From a checkpoint of a small transformer trained on Wikipedia.
Training: a variant of Adam for these matrices, 482M tokens, 3679 steps.
Each number is 128 + 32 x the weight over its row's rms, rounded and kept within 0 to 255. Layers, rows and columns count from 0. Numbers have three digits each. The size before them is the row's rms in percent of the matrix's.

# up: layer 8 MLP up, 2688x448, rms 0.025, rows 580-639, columns 112-223
# down: layer 8 MLP down (transposed), 2688x448, rms 0.0182, rows 580-639, columns 112-223
up580 052:138174147135172136117136126156125094104142114093123159127129107126140092158118117149138143146138112097141145145035124114105075114147153094084107181145065188088108070091101153102093170133104116142180096080157105143133115129176117135104096116098124104146093137127183137201125159203113076220128083120150111140091075098129084107131112135116
down580 039:105091095143058090168140107077101149184150136121111149113141157085178127113134128111138125130086123128092080160158157136121126128101124188086116123117172109186173190118129138122152059136124152127073142131121158107158142089094095118133121139126109106120175113163070143107112065102109160134100151116094138096116188122150177176142214151120
up581 189:171111148097118131101115152158148102097132157085162134119159085121135076105147065127102134144176133146128164112128181130149149146096113104125136146134099111173135126127129157108074121097114109166197145136154074123124157144137130141147091126113121124115170139155101120114186146148180074182167086075166150119098138090084178160093119142153
down581 200:114126102122085103221161105075141129144169099095129053151176107150154167119091110185096083135094071159132127125102162128101129156100139084116145201145122100154122184111117123174065155110131148122106153108131151162111143172069070145094108218172129128090127116141096176093084158158081157137130158103109113195100153127078195097150137135113
up582 163:131124152119139124128137067153091115128173117028095136084154092140175125145140134139091128108155137097077135139136114131134109149055079063133122120150080126089100133113139152118113182146129092118198124136175101169137184074110114135129116140129117100107106175121131122129197211119105112090108180144076097113157134178123098140128123108111
down582 130:128126066108093149097131101097141148147109130190116139130099113181079150150071140131147095110172114104145106115142134184188153112154214128133139135094174113149144111123121128138100154163149177111142097134095114126122086149101099177102146105185106151184111138158088140063076104145133146205155098075127136170141097122149157132068121152109
up583 057:108094097140103124168114136137090172162154170086055170071100152150138150177121154108115097155115112136176079101114163137210105160177139083082131153153166119135164140171140128120156101113120130117099138155140062120118192163098110122158113098131106105117048131064166142149160165128147114131142206100127054093150160136104170140142145065121
down583 046:115111123126150099149156144116131087129130118144137060150125133082121103059104107167163170122145147110045124141094119134088111133120115139122092158138105115144051127088117084151093121113139109093125120122101150147149085083144176146106123189140105123145206093146130165092138067169098161103095081132179177143103079084118118067130078175127
up584 040:140142113084094184089138132120125150123082134146125073076124167185110120110161143130156174128132177109169141123133133172107104153097108100144133151126116065140184128168128144135069062118091114103130121097171156165120119128075082073091140132142153116177063147090122080109070110062180180154165133134109099063128109154123166127126160100147
down584 033:123123153184155111060171124136101103122135124095106143106123087099135165126109080117135142152122119102130156171119154081162087112125161121153122096132117146137082099074132177098181180152158137140143106136152209133090120144170169149146068146109101167119139077159091135172077124161111137063128148145094141127038158164143073118109114124163
up585 045:105210143139129131185073114151143089161119064148123096167160122128088088077133119145137156146126125106041124139120130086121167083155085191158148066101121184116122140145161080144158116135125143127105117125096150080085020140153111148128092183135127097134143139096095177135149113163045130138128112114100103161127109120108115119139159146110
down585 031:164133085183100126105142158131090149064152171089115159101150153164142189165125125115104091131170144167184129142115115147135086116149163086132152095160125058090141094090157122057151097131128160135170148097121107142129186145068139108108147102146132120099102071127072103105112103120167170157120191093155152101090179117185101083136091098160
up586 043:096064139161092162084148140177119169153211112160099134117100153177168113168143162151168123124105159157137143104132148202165207140135144136119161113110126098139090148147128104147104115101120138129098151111149102145136180125100104123142134184131117149080104158121095105125158118106124109146094183119145130110139155100163157156128126132193
down586 033:143101123114119084199115114173127099178098168082142124182118125101092164107082107090114182146138079150164151099101078155130078108108107107133128161156161121141110129156138166123160151160190079111124108147109137140143146116146093150111126164137141126126190111099141143162157114171129144140161143161163174155159072136054055063161115144108
up587 185:140159154117122071136160091179119137133146075097183105141113115178097196121176142160052157089079100139122133147134171139168120116130092100069087134159179028127129150178137141120159089196158124161137160106104103085164082154165128122140129136140119181162148129109119184111130068070143127200154091102115075113109083086166123150084086153140
down587 186:079073155070088072178114123093113142156157174171113130113079125121073075151112101163180141076077100159143136118139137163079094120114052104148142118084057141101120113101161188157125113118130124166140075161142113108138215196126143102112146125073183110046117109112117103091088153134156151091086146144122126151184085111159134088096166090106
up588 149:162109107106135142133179141083157101146113118162132170070129165109152107121088130190131107187214148116165128150088134129089130106131172114069125127148183149123162124088057139139133211164122155111114145070150152151126115161091159083126100146143138127113177134132186136158127110128111113129135168096148066129124152107083098115056056077137
down588 127:103070136125146093111128164190125134060120186097110134157097090175117078112175147124127140093045130107103095112135168123147068129146056099120148076135133159101105134167160103125096102177158069136136172141119160104096143103096122164110140088107114128138067138180142119130120117137121142173125059129058143151144131134144158151155168145154
up589 159:160137109131133166130107102182148135101081142051166095126098132094145149122086044079073126131123127168148171135104125195139161048100087100099120108138070116157143181103093171149079144117147155143152169118157063130180150114035164115142152128100086121115147132132094168104097066138051093131157131096136133177082138060102127121126121139138
down589 158:136126136148096098120152157075138129155177090144112122160129160133130127098122133102163105159098129129119100099134111057090108172177172140134148088126176095124102137155187114065132122156122097131152108150085140113081094112178083133098094114150174128133089164110183114104132217077169114157083145089140125094163113129118165197147137096095
up590 052:128109104193159109102142112129133128075168073059169119137077087038149090143121120141106131156088121084123160120130189156097093121208099121080102156107094140084065104135107129104110162115079118174116108113169136128150038143177116118162146123122124138152133119180185142130133154136135063188126084117124113193072083117137035144102145123100
down590 042:079177148060049139218121188107125107157108166168128117143115142168122154086120179112157112122108140119098077117087124097157145111060158147152112144138136123137147187132150167141141107133167160134120143127166146108117148065109163128107117111120065110125122103131037142133123099064141181089103163094149119124185184133118180184123149135151
up591 038:119109081058112130074133084156125102206139088140153077109110119184153093116142174093137154100136147115152142120161142139106119145062160123075118120074110134113097074112141109088049103171134193120156119088087138172085077120159109087139097146105132102146116165131076118077156114116119147184100099091108092126124145128154126100141147145108
down591 027:097138145153164105162092155113105096142106173068110194109153100145143165148115101073094103149106081123089087116113090200174137101166154126137169167167187157139164165147157139157137132121153140067083119169140161142127146133112134120132141080150124115126145131118148127148094130128098107148177154154126127129151146137123129104103091127148
up592 048:142138119160161137106120115161095103093070050139162146149135037109060100117092069137134109147110126162093118174130124178170175102100069190067122100093172167115103111133140137146140139135113134133129136169133158131119112140134135156142171197125155094130166098171186125193149147159055121162129096119069142137096106149071067130116081158138
down592 036:111167136136102080186130175113075134124169122122109154084118172143154159180146133117145102112143119079167154116113139113126105106176176148166191153174104104143136136146170191162150123181119125126139144105124094111147142153129051122143148112090100135109156141091111137142151110050119103140099112156174123142147183117204156100124146109144
up593 194:117154110082090116108111170118104137145061088087124135138153152093155128162093152213131083127152137102110148147137121104158137114163152138110110124132124141140126129150182145142122164117213157134110178144165114148162181136107105069070101133126106109115126162132115138115169109141186124074203113114208128164123152083161091123120080090116
down593 181:158143129168149111084110175061121103142083151130120138107127115172123156166117097052142155140096152145076128148127077183127076063091164117121146179119145161133106172131082132098095128109082109135166147191203135128150118113166141150185186144104098118165103123081092096148169086147107153060167120095080103152087062086094132188129134080192
up594 073:108120080054150073153056094163125131174099057104158097176141135114118169140105102134125153127138081145165119121067164133128146132152101166165128115086134089123145141163171094168101132112114142149150035094087029152064069163090106162084117145094137124102124144088155142115161121156044126101124141075124135140110127093127123128100127123102
down594 061:169184173226112187118160157136103129089119183110126181080105153135117115137154164114141041111112107115101081145167026090097103107097158044145121134163125139132127151113115149111126086114144136092137189180169215080180184088205110099201151178168104158149126120108154121131101099098196114113130087197083110169080081148151117151113128134132
up595 051:133158143141178075138049152124129146105165080132089097111178154116104153116090078124115149154161137099146122183096095103101120129128121121092141129178130165129124114088111146103108108136161108121181089173123161133120133171167128166087111093120110122100174128114180130143163095172133120172122111124156129080098124097133120137108143157094
down595 037:132090104129101164159128104091093136136116078053141164173124125124134109137109122150134115112125161135138102115131109124096161125104147098081093105098107133139176103126143116121104111153095147101066156098095083144171114076122143053132126107174171100155124141105133105095104115081125170146122149110126109137138137140144160120137159083137
up596 177:144092151113078112097121180111075150164087094136122131143155060134117119097157124127117067110083116171136122110137135109139135132103114112192109093142078142173114149206085094073088124099154129137128111095168105136145174192137160070137080145125129131114093092129121098156146151112193065122108160098170155120136100132097097171085093151116
down596 188:125146092134159131161134117156150161144125081165073072118105181112126153163101113156157129207162158121137163128164128178168142091130215120166142112144140122146094124115122092124119153145073124083095148133065115132143062080117083203070120085110118170146161188131156142163123052100107166102117097078101111124144130128126117088100106093132
up597 044:119133165155094160108144090142119122100117134092136150174111139097135138183143114125163113157136117142136176075199174175101092159144106151098090141125111109097127105119112108104135140149087142136142134154128117128157143064110151138122129058149129116138153113138138187102128125140157168213138163102105142118116160080134094123154168121137
down597 034:094180099049123088135128113092136114185132190107127123084117096139165151100097123145181142066117223083153120146058134110139086135131153102133175135145126138132107093141122197147151138144171130128110128155149127168056106184194151114072186192141126100142138168106103124164110152140112123118138157151136096144095154153070170135119065128162
up598 059:146159202103093169185129142106110120127167116158119095105179132140072052104153149138101199121131150149079143145127141064123082107144113153136137107148014103179092142112170131109124107120106088122121159086166146156101091141128127149102127086096108089093129150081126172112152063145101110174170119157140145089124097117132186128172141127132
down598 050:191113086153140106112101102141124147112162196117091118120110139150177194138139062111144084187139121096211154144120133134127216143076144118165106107088210145058133114137128147141218140145178142165159118159106210132134121153130091099164134162178124170130121117187111117106092144070122140092098132134078077101127131129139088150119113118163
up599 161:143118053145137179110103189147091119166086135101156110095143105137120199145123095114105087121189101131139105152065134096110116083107072069129098094115079159109122097101076147138122140130175130140162144140154089153091129126062139121135122124089186100086084129122116170173105183125095121152120096129130138157149098138090119119117121169056
down599 147:149151106147154170096181088168156179114132110137075137148107118184138134081151099197138125127114073129102127111120164119127120098134127110157163122123210171163119168133162102143130143137113088074165113058040144088137102146087091133100149126082109099140155156148129128136122099110119154112090163109125133118058154067152137106175148076123
up600 174:183074121116106105106169125121135117134100091123149147106166153148151189179144152154107151132150095107129132084142134131145168085169150121117144112193153078167116212128150087124090111140152105148141100067126103084124140178137129122151120136112132134139100098155154096123114122125124140144094185130113068146152160125088114138019101187099
down600 156:102121119151162093075120097156108155141110159129158124121103178129106127133133079042128101143164126181109128132130116106104122162119118110139154180066117128153068126124162107153207152081136129108035144088181091147124120121118101135179137136119138142093158128095155181130087140106100172145155124106085136072102078104157069071190102059130
up601 053:091092139120153129175185073098121073154080117116134148146017087107154160080125124129135112093137113026107145144141100165180173124114151064123083131110108080120088119197097121125173139160099130153057103150114104166121183081113140122143139104119187126181101114160127115135146116123142143091197154075122172138158164115128127116118139141128
down601 042:173150146144177178087140203184146153103142158135104090146204165116144095167097234128141144124111155164108108080106139153108110146151133117176133081232115108167102146098158121129089148127174161166205153126126134126143080151164087145093099181126086147101133127121167171097130201069110117172105116128156102133125125076163153123101112130166
up602 052:147140096152176106136149193107125049168147154173119158110131130137126177158129155130173130111129159172176125092162145160102146152119102103122095158132094105090142200098038142130123061164178127118160151111133169161193152175090154094164165080105138100128108134135159102105116134133174163157126192173091040130139184142177134124170106103148
down602 038:098090129091150133066120107175152146134076149110133117164104107134145129103097110134100140059122097072124137123081153105097082093102119141154163149126128152116115102183168121123115181127069108149097091176111116105074132090122152161089099117145135108175204124067080149156133117170157101062113107128202145158088094071042103111090121118113
up603 161:140099093091117121168182106142147146139083099174120127073081190126166176199122196161122153144177118139100146178056156170105151085132149123097073152177171118117104076178134125135139196124113195115075140133114170214147131091122195100173111139133146101117161130125146127177079075109104139120151115126109105080144162066142116071106097022184
down603 172:080135134219129141100168124125120096138100131116144142174164074162085097122141084113143080181080155138146117098122072115084138213151115086150148098088134093175133139157099110111141085153132129124144108099144098148143098123040102168086071130143099147095115175134115132069155192121121071112145136125123146160089080158165154166153133141045
up604 055:087127106112108187144127096162150080128166128119172168107112118146171149100128109181122180130122094110176165114094114179136170184174105134122081147077072157108182088155111104111068115095119138193141150169139105130126156120137129095081099094141163084122094111079117138142182100089108129173146104067064154154159144122062088108131114133103
down604 043:150136100120092095124181169118105100121116121165051154112211168117125113131156137042165085115151113175143091109126112135164087062094168096132163115175138087140089122107165146131175188145114112065132113179133123079140150154144144143148164170129098136127156154155081116122076197095188180103135166155182061079091109141192205111137094131141
up605 046:186170127146145101190126032156139175141092127120095103125093110080159069152132139076125121169120071152071117125194121081165109129109116142082114079159225136136144103178121107133145158092135165116152105123116105081125141096114110157138121130130149050148144131117131113118174115155119118079110139120107182157138140113133075150153116115119
down605 035:082155154138100126106139156102153095126131132093169139135142111139112134113108151146163117100104181115133119117075124158120118135187132143156120164148061151103112134146167124120148091153105123143110167116161116142122124187205132122102121122158148148103111136102107102131125141175122079207160164100180094109139114123153158056125169097177
up606 045:099107149116136104104152157145127163150109062069149121155079102111103162162116099140119150125172179148136143112157130127129121141145162109101104176124142111106166216144126144138111158145114191100073127123144097168149125141127110073137105100122115176126075136134203109144121157062112161173155149121157171188084156087130124114096117129127
down606 037:118119135169153156171142127108113083118151132189119149054131134175164071117110202139178064150117095086157145147078175131137197106113126147151130100169130130161073137130125081186088138028152100150176133197099149118135090088108134160150103169121084105091134131139091155143105108144110124056145098106158091098195081121088119103106117117141
up607 042:144152115158144082116140144150081109128195084128100140087132179086158175127146142129146145135142107133122175124107111109110110062111129106115122187147073120128064086082116107108143130155193119068130113132130102125140113161217120125068125136125137072091156185104164106151174101117186155222123107143133162121129138145201092156159082126129
down607 034:103112133149138152169113071150100123129088122092193147158125116139138122146077108118130136154113147108142112137144192131132196149051132126136191126150183103152132118159142141148108137094098113172114145150141129163158115110082144099153176188179090153172064107119110145133060129108136128110094202072185073143145139180035143114120155113095
up608 039:128145092160103106060156121137141150137125104081134192022148137077126107145161088090143118155134117142161119080161156150141106156117162182097171144133184168132113100117145122122096165082131097124139081126172138128117155048088100163075152147129159165056120116172130101133092134117106076081080116140102100129132155117130118168108147128134
down608 030:137189177063147111210112116108110075139137075075129127189106098157143195069133141091126157104127068166102101160090080127137070138127068134117158141088159176129137178125121179155147107121107090136132125109056136158123149115162133143144131230138133081148211120132155108129116149173134143142099155150113084139100098111098160119118087127095
up609 145:138062139117092165097196122096124162165116112192125151103126104130136123091160126133139108159079079086149079180113108134131120130154160146120037212168143075133159130185165112133140119136156130134141126090105128097118133178150092105187109142150082153122131078165157151177109102107097032167062164124050114107144116153110112112104091110114
down609 130:061115123129190136136093140192172135132104133107134158154096130086078118122104110075129153112120213123095151107141118127124124145138120113154079126145116120141098156070082126126125127105117163121136112129131159143156121059088140120110116114108158069093148237117109102127166147152115112110191122063219132066096130097201139121179126081152
up610 054:081120083179137102103175141148092143147180127094115148130151162158193105135118091120195167132121137158155130168078139163105194126188142125134148140141132117113112078165117113142106125090122094151067108117163137128171175107106114136142177190145157139085102105098111114118103115095217093057121167103148081072140143147155103172119156148169
down610 039:150125142115162123178096111154181079124110170142155093154108136085079157129128184116079112167155096110093163072143100121166058164117094110121145159169120116151118127166159107097084071175111134111211095171114109123096090102154111098082096146107099083170131093106183137162142101162115139205126074141154188181106093124078171100153068100093
up611 071:158079150173161155104129119130081124133182108072126170096107078108112193105134095145111116136144135129138094093068164159130100081109140112130093187082175135093146155119086163154088147151143095098123095162159124171137162112172142113104115103149129155088065133079169112108128118128096153151151155128129118076125171175088099110129093171102
down611 061:106179096132100119133133156113196125128098113140142149127121176151149097180106120079133133055108073100177186132141118119142161147150114134142209072157105112181120100154145137120149126080104143159157152173083116057081112146118124112102155187097143138144156089167103143143092125062128113131110071166128118129153117125149092117165122104151
up612 080:049114120059090110177095138171115058143176154142108158096087163143134137048105130131146147132164103172166137106115130172098094167163167121148113121120088119094158158128164150137134142116162107129118143125188101101104121195153131124116163061087151141141079193210098197138124137115114124141150107171075124050144179145051099174129110136095
down612 067:200156104163141136103104145101161183165152092130097127138158107093160148156123098147099144127106134073115108161127134137146103095063116087154135149127158139191125160128116141112109121194052132116167086163063174134141094102078155207162138203125131149116149129130154134107120090096150138168125117116157101162077053101165116137147119147167
up613 154:105073132102110126103154140148123167192123153137128134060138160104151140078187135188136111196115125062117086152056083115128085127104156164144067121091098151129106177091068143097109123156175171164143131117133120141144172143166075101100069115168113114093156149145135124108140085085132085133113109162107054132107166164104062137120107093147
down613 181:141167162130116078128135125049138070122096143109095124160133082152110126126110136144098105103138152136132185113179130104098180182152131107104096155176151098172153082161096122142129110107125164125088113162118088146114120101158168106141170133134113133147120076154145094128139191088108183101069140115112177120115005185147103158149117166136
up614 189:184097119097084166084098155184118171101119067075139076094154141134175161179141138156086106133098123108135122074117097174168180063122074134130102117172132114204186154121107143083141125142167191136139146095138132092142091105060193105100127113091166060088146181159147138117130114119114108125170170163143129172125116107133092160108126149106
down614 189:143111086141101107183125176110117085190160131124137164136097093140075134153099133131120100197110137151146159122149125162056084174085182119156106160073120097171096173177125116114121135148126148140086176126180115171121096120117086170124127169162116173099084160155146125098086090136152133080167133100075144129136105060164093075150112102096
up615 142:191121079112125110139121148111158124083111161135146138144184137157190107160171140126108116141168181187148171122139125119144150130153170120122147137123039127124123143158156093090071146127148060162177163121150132116100135090094188139120116142093087119085104155085108107156116161110148106145169148161145130102172092117091155171134095111083
down615 141:049139156097128137119131143099143066124085149082127084144132139115063153187126110168125083101127122138104186104167150113150159161127148148098073147143137116131134120089092139099138135125134107139097143173096111178103128149173128115159158101156095180163147107140118152114139141067088163100114103143122142130109065203164142138137105145112
up616 152:155139080091114172099126147157122153083112084152121121145141088110105143180148104107062098188093131144155109139102133163174139091158115187123076132205149104167192155146037130093081102149124148124139112085153134068079147142128168133094114156140176142120181119128116171161113118145128069160124191154128138142087106104087185107132127129193
down616 131:059115099125203156133108109119086154163183169082092139180099166210085115133115154108157088147154156160110105106185138076115092152093142045110138142086140114155071125166174131123194073096091122124149106144129174144137090112092080156139154119163122148147109167131149130139117116135187166097150122084114113143160172158119103163172110069074
up617 047:143122113110106156168168143116140075075143117083130115149155134121141136087161169110115132139146109138161145130137118108120170128126095189182101136140068068104090155146133129103206128110164141147042138132133156107140120143112155139145122104143118055132081116124096080064162109124129130121147136117141107127126155138092104133144040112144
down617 035:149151175183123070039096128134143171145125147129139136147138090153096134112094114139105075116105160142105151103115144142159133115139120092188157081119120090117164089120150137136102147169121171129211149155125060151109093143192104113137131175144139223105100135093148165157162160121139176104152116140144163159096129142169195147127152121094
up618 050:139080194134145130162120094158101101138100082084168060144111064090090132163105103122138086180117055097052121145120115131150143152175125128173143109136155165173124159110152157125104170090142192128125167112135172166126141059091120133157088140133133138182098135187150113174097129123065128080177128096118198186128124137074133130107098142131
down618 036:130194126107083087134169171132147118132173143141078169062150112111176118083104160069122154084116108167166119111150141156111159082125157141065116114137106111062132154130101085119159104145157102103166107152131043091160102180184170171149106164172111104076124177116121126128176124070182140145088142114178076073158110139183074120118163081184
up619 157:182078103140091210122081152167150090068188105198186143109075128122086116163099039114111111152128192103135161137148168184130193157114086122088182080141148079118166163152152118138147175141121154090041108137160107100122090178110151142125194132104169163146134160111090142103202127124140175148175122111133165062117160063144163134143135101171
down619 149:076126130061135131115080118116167071085055120122143143165198115184085104077174093158130101120124096136133117066145185074146118123132116183154082127155122131078147089127125127116121094116082144130133116128090116106141121151154153127125114145166115123180144030172071100095115164071066111146049143132150186087141071178152157136140149131088
up620 166:110107135163145143116096119147115141060169104119154149110146164144124094129183068104117083104181127166070150139173136196166143175076104103151048135132113119133085158109192142111129131080186157144144116139127130153150138121150140193157127150126139166161109137155133107100133107116115101079146109094153077133136127116161209132175082117134
down620 142:146103109106158189084135129121125121142133111114148116124055152078154162124068232105106123138099124171124127105110097098183143092167085129091129153111177128170117120131089139137144063133092118106104150123104113228123191102104166136127164099087112136129087178132108077142139168095153113128101205108115116101111146169094106111114172091110
up621 052:131167138125132104187173078122128055063073087093129111167138101092128152086135109098126140146124135111116136145151146141143162127115112133096103073102180131120162086112134100151123131123171141137116097149100107111140152171160103127161094088074128085207159089093127142127133142181102120139089135076064214152150124173116051131138137121149
down621 041:118097076156087125127114146160146149105162130172106137069130111159166149169125180157150124091104141087119089096102086053121066094126191150149134163162056123087131182136142201065169168125079101124091166148168082150141090133164108107125147180139122151134079151086125155115117115165121102168162148126180069123131132131194204142098150095185
up622 187:074162096115117181148114124194098130072128131127154097096187132251115079107109095145142123134118166095145129163098180200162168111117074087195099064136085088146176107073117119176143106100129195103132100133113145098165097146107127123122178127110151170122127096148138165128150128117153089213162110149090160163129136102104136133102105113215
down622 195:145122135089132094122186178121154126157132132158087097103160196095101143113142138105124130195142091156120140126129063044094132068158137158127121143112127163080132085141147129088046174146133088117086142156139115118099143159151097102104099026151104088104117147143118100094132113135126153138127168094180148129103150119158156176106097103095
up623 046:178159160158161099124069126112152129117103096149141173140158145084136127074088101089127101107146060080043128125151084078169143117110118112155120133163143106109098103110104190110106180108179107148140109117124091130121143147107163182105154128117115168105131111073113128119087138152105117180072043173141127127053100121099197178098178118125
down623 034:130135106090084154117143085164090156164163081091152127108171119138110171161169149200123131118102201161150071155157163094098128125101169163103146143087086103177146203147137099147144107159043107206157132092107151133110129104100137102169101095167141093106176231169163126062170086075156115128147151057159157154171119082178064135158094167148
up624 044:121175159107145140106121156165118161103168092077131125171182095126102095125155160179128116105153125115097102186083170135153118124099142131100173118099089173101134149055116094095115128144126087114139114131113069190054146152161157114133112081157117147175161114112116192129128134171109140138104181109121137116142078116081121114165151161163
down624 035:123135114136076092165138100084058115139102154115138145110131123083152142147055088125163167149116137105105146095161069141085113194145130097129167109133131124150141099162117179144151107128156132080073092149097189053160185103102085122124136155058155139110143145114151081086093129032120131183171094196093119118098167168183141115109114107098
up625 043:186201149117146112117100049099127121094157104103140120102103157103117161060164132163131178168113174129094145115103108128108108105180134105151125177091079154164146082097130108119111145107102116114159161121138116137100148196179159173051089051113112111098125166100074141131089130175126096179109114146167192176173114154139108151120152121136
down625 034:149136103161116130088158157151179107119153173139124142160096142150150175156098132113127106139142112131142119082143146079151109117121135116139078092129147143115105136166130167086141089148147168120174098133118108135114077098117122095180133213152159156141145127161145144161070111137123136099067148115086052109109202122128138178181144101149
up626 198:160083089126096161161106131129098147137173120114123129121146101117146134148101100130137136157195147127140154175135137137097144121139159127138105126095071138131161063150144117158093151092108158114125116127136089121144164163129164115102093141138197095083168084186125107162141111149127112119180110152168110155168149068078125113060070106134
down626 212:127118128154119134111143118143135167091084114114201136106096123117189119126158158106108092115062154098077166171114134160126152151104085159112174052105127135084123142134193153124156171132146095139123124178184072116124148086141190079126125031118143154101118166096137140159160141184145114139111093151113133093106151140123061149118163076152
up627 048:151089162128149092136107125118134140146157085165140122109119089098075167058095169170132143114122138104121145170109126110129102155179106131096115133133082128129147150077151104153185129123126147166157095132128086095132140135170104096124127110061111046119074173159135143118180149132072148187153183191157155103123134123093113112061133160110
down627 038:120135103174100172171126080155073128117171165145133135101146213135152101163147088117105082152105095155165102105082147097114181085075149135171124134192162104135142100188141118137068065118117168125076142122105201097153129130106136152193096121175141135147163132117151143117137092184143137085098081100096104140107107071155152132136170085127
up628 047:087130158096113156137124167147118049125084078083130156106164095182133120098142123144130139105144085126164116143144134168121073129118102137152140155164071142075108112089103153108136089148131152113137123139203206156155172182145158187131132093142117135076157105154100172130160106109078069110184067164118156117090051159126192158134132119121
down628 040:178120128178127056123162125115132198198168130142133129169097149095144147118105143155122126138131137092137102089077125145120137128141143130140104079085150163183116154120131085149145144147151072159144134166128144143108051120107071126129116215171143134195119129142155123185131115122134135080090188146150051136117218109166147116105139147121
up629 045:122122099127080159139147122139135101148069231128126146145136127108154137142108165117154192062159126124151114099155144155132146109151121108138119099140157085119094194158141131139186140084118205109053116140140098119118081154114153056155089184134107193171058079098207164108155130123140144165146070136139104134110112135135147129156168090105
down629 033:119152124137177121115140109122105101083168063148117073095098140171101187138148080135084093151136121133089195167111136111100111165133130137152111171142089167134144084104127102125108155163101059090138169125110166118107196101151104177116118130063116101092179196135096139086113123111108116118123136132080150126129080135104086124140094138121
up630 046:094073112115078089210185089139124143166077075106162092144082103156123215138104096175159084133154112102110137123148179130175149195150129139118091129084137092146109118118113142100133115139111109134142118137113157141116156122158180070133119059133098129159089102123182100137111075124079136097126180089126210146153147139107148116108143105143
down630 033:150116128158129134076101120155107079110183108150124127072140140167103076115113145065156137123100117156134149105122092142070144092094098139064128129170123166143121146148106127172135232132138191113103140162081104149170122104098087184135159191093151092117129132116099170091096197087168086138120091147118083109098066090135079100096102193161
up631 049:116073101149163133102085135092098177142116112115146142139142057098121113146113113116137169144092160172089115132123135172081136100149133151160083145118193110108137139188104089137111140116123095102076145133140170136122148099130159068118168130143153136065120144107115125067105151078169118105094134112058156078060142085101106126137085170127
down631 038:111165152130051131115134135144109119121110120151072136110076120127134199128182122107139118124071078042155127124154125074207132132106109102110189106148160158149097125090153140108186115135111198181186125115130104110108130147160114100132126136033160153143185076107126083163083085087128138177172106144179139181165175180166108111121128060132
up632 049:114159135183182159179138154152128099090153113132173144154154124121134116112120127158122085091142146117124141108171138156127150135125123148150118095138121136067138161127073114145138115115131163177143114111137139168127101068123135091146184083170157118179117065133163158143127078112138144154131170107123124151108171134095124095115092148106
down632 036:098133186097104126115134174106113122126118128110127114141121129121156154093075143114130118120086111161117132160061163129139100091159111114123156113118104075142104089105182173087088111140128141113134154145110118130145121122093099171115094144061161119112199151095112148101170155141125120135123108161180119107115075099117146122141104117126
up633 054:152104083117097153119157161164129105065176133113158138084184163145124161114138072102120093115161120160148126147151129131141132094080152147149103152128112115055163181103126188082123115108145119115135157067202121121083138139106155155161133087174097173147089154125113175131141106156167168136164152103106038051169106123093218135121143121122
down633 047:110165137153162114102131102107115143158110114106126133106101111092153108140138168142161155074119111109137170145106097109127080168161120114096164118084125131166127115111154122182111189176093126141152091165088188112153109119131112121109130165118175125108147143128128079080129093172135172120080083186127164162057115126153088101162095133103
up634 052:120162059111163136124172209133164113140112184202137130074131100071111141166123082137162156145151120150199150110122115153141114156105145077136087107154194097052161155131145165108072090082116127099125106110127150149131166106111102137138042144163118124139107100129142142133135145082098106065096144147156096084127098091150101129102120094112
down634 041:112120184159150131080084059110138112074110023085124141149089170149141127100108170150155164092096142115104114184138120103131151135129120121123080135093082121137108132095134113168151183159104087142114152139145124128141100066122190173117181171122105104108143125139127184116165107151134157109139103080127144168112131144068173079145148140121
up635 055:129127125122143111135080095162080080107079044186123077124039051144091169163078126088170172126099142131124120170135127190086152088127092143087107085117151074152031111194096084139132156130125108142117064100133147136065074109115162129166140166098147168125117146158173113135146135150150144160146139113095139117121146121155133103068164138105
down635 046:119135191153087129133167171152152139114164148079138179120117153126159178135143135102117120136128105072081107114095158064143126116126136150148119118182112127121135152074158178108133088155131130112100171158128107129164157144141112153141101011110074121159162083066096152144116122118122086110083110120133129158116175143082132143160129076194
up636 163:172160106115135095074094181125148133121065102104149175097134109127149087143140097115107098175133110073115139122111121143147131105139170141115147090106143119208119198112140117156101157079122166137122107038138076161155126131122125118178112123098118166152075122120083122156067128094143102150162170086129094125151159117179032117115103132137
down636 142:093140128178115136166160096118128117105097127155092081146145131153120164112103141115124163111104123083110110068150127078132133106074130130155087118192192132144166115123091109140091103135111174103155113138087089057170070121160144121121052145106123105153187152129138068138126100089091091135157124129192079108159075105142169160140134077102
up637 056:150169086081107158122198143143154140134121117100128169063114153122131118177140138133145133108149144122201165112139179084134132175089119108199091103131130112142120137109155165142119118091150071143120161113156107072132149125099129137122147074116113156101104118173134106100136136097066081099170114138096169093137125137118124102124104066096
down637 048:101111106192145115117080138089137134141130115145149111180126112159131175079122129079153129121144130155077112139144089137086091111124130126106166139125109114116100109101116118109099166096136152159099093148145133169129056107111135129175025255149091112151157105138143125126135130142184148121097134090137123163154133140137100154169107199101
up638 042:095160102140138162196085134130128101109101143102131094145152063138123139168115109126123152161126068111129133127092103138149121097157088188137104110125148107052064099141113125116146154092066083173138093170158163113100135105102147174147036145146097129165143056137159155151180118166101108048092109120146185117112126103159078135128099107087
down638 033:163162118103079119145165099090131130109118131102104179132132149070129062149165121148111069135115187167072120137157102080055145108139127112086214128116041127130159175125092159156149127136154147152133200100110097098164154163172076113081175210162162121082083175103070114113133096090139127145185148145081075110107115134117167136139150144136
up639 177:131136142110166112085129084069110129135152148131170104123136090151113144110092069171151145173128133110109107130117168112137150193113160120165133116134118129139158166116126040157105116074109140121171091105170077136105172120084160147073115147131126171063149162161177117133131112144075115125156152087179102064082168168123157098142138143142
down639 197:165099087089097183184151149096143143138073105163151157112113161130137097168113160100135148176165105163108070121121127138139189123118224096171087121130183085148054166150145143089093132153119155083162137144089180145119071055134128078139117125114100089166132121122090115143101117096116120084129106130074167167112156137128123141092091081086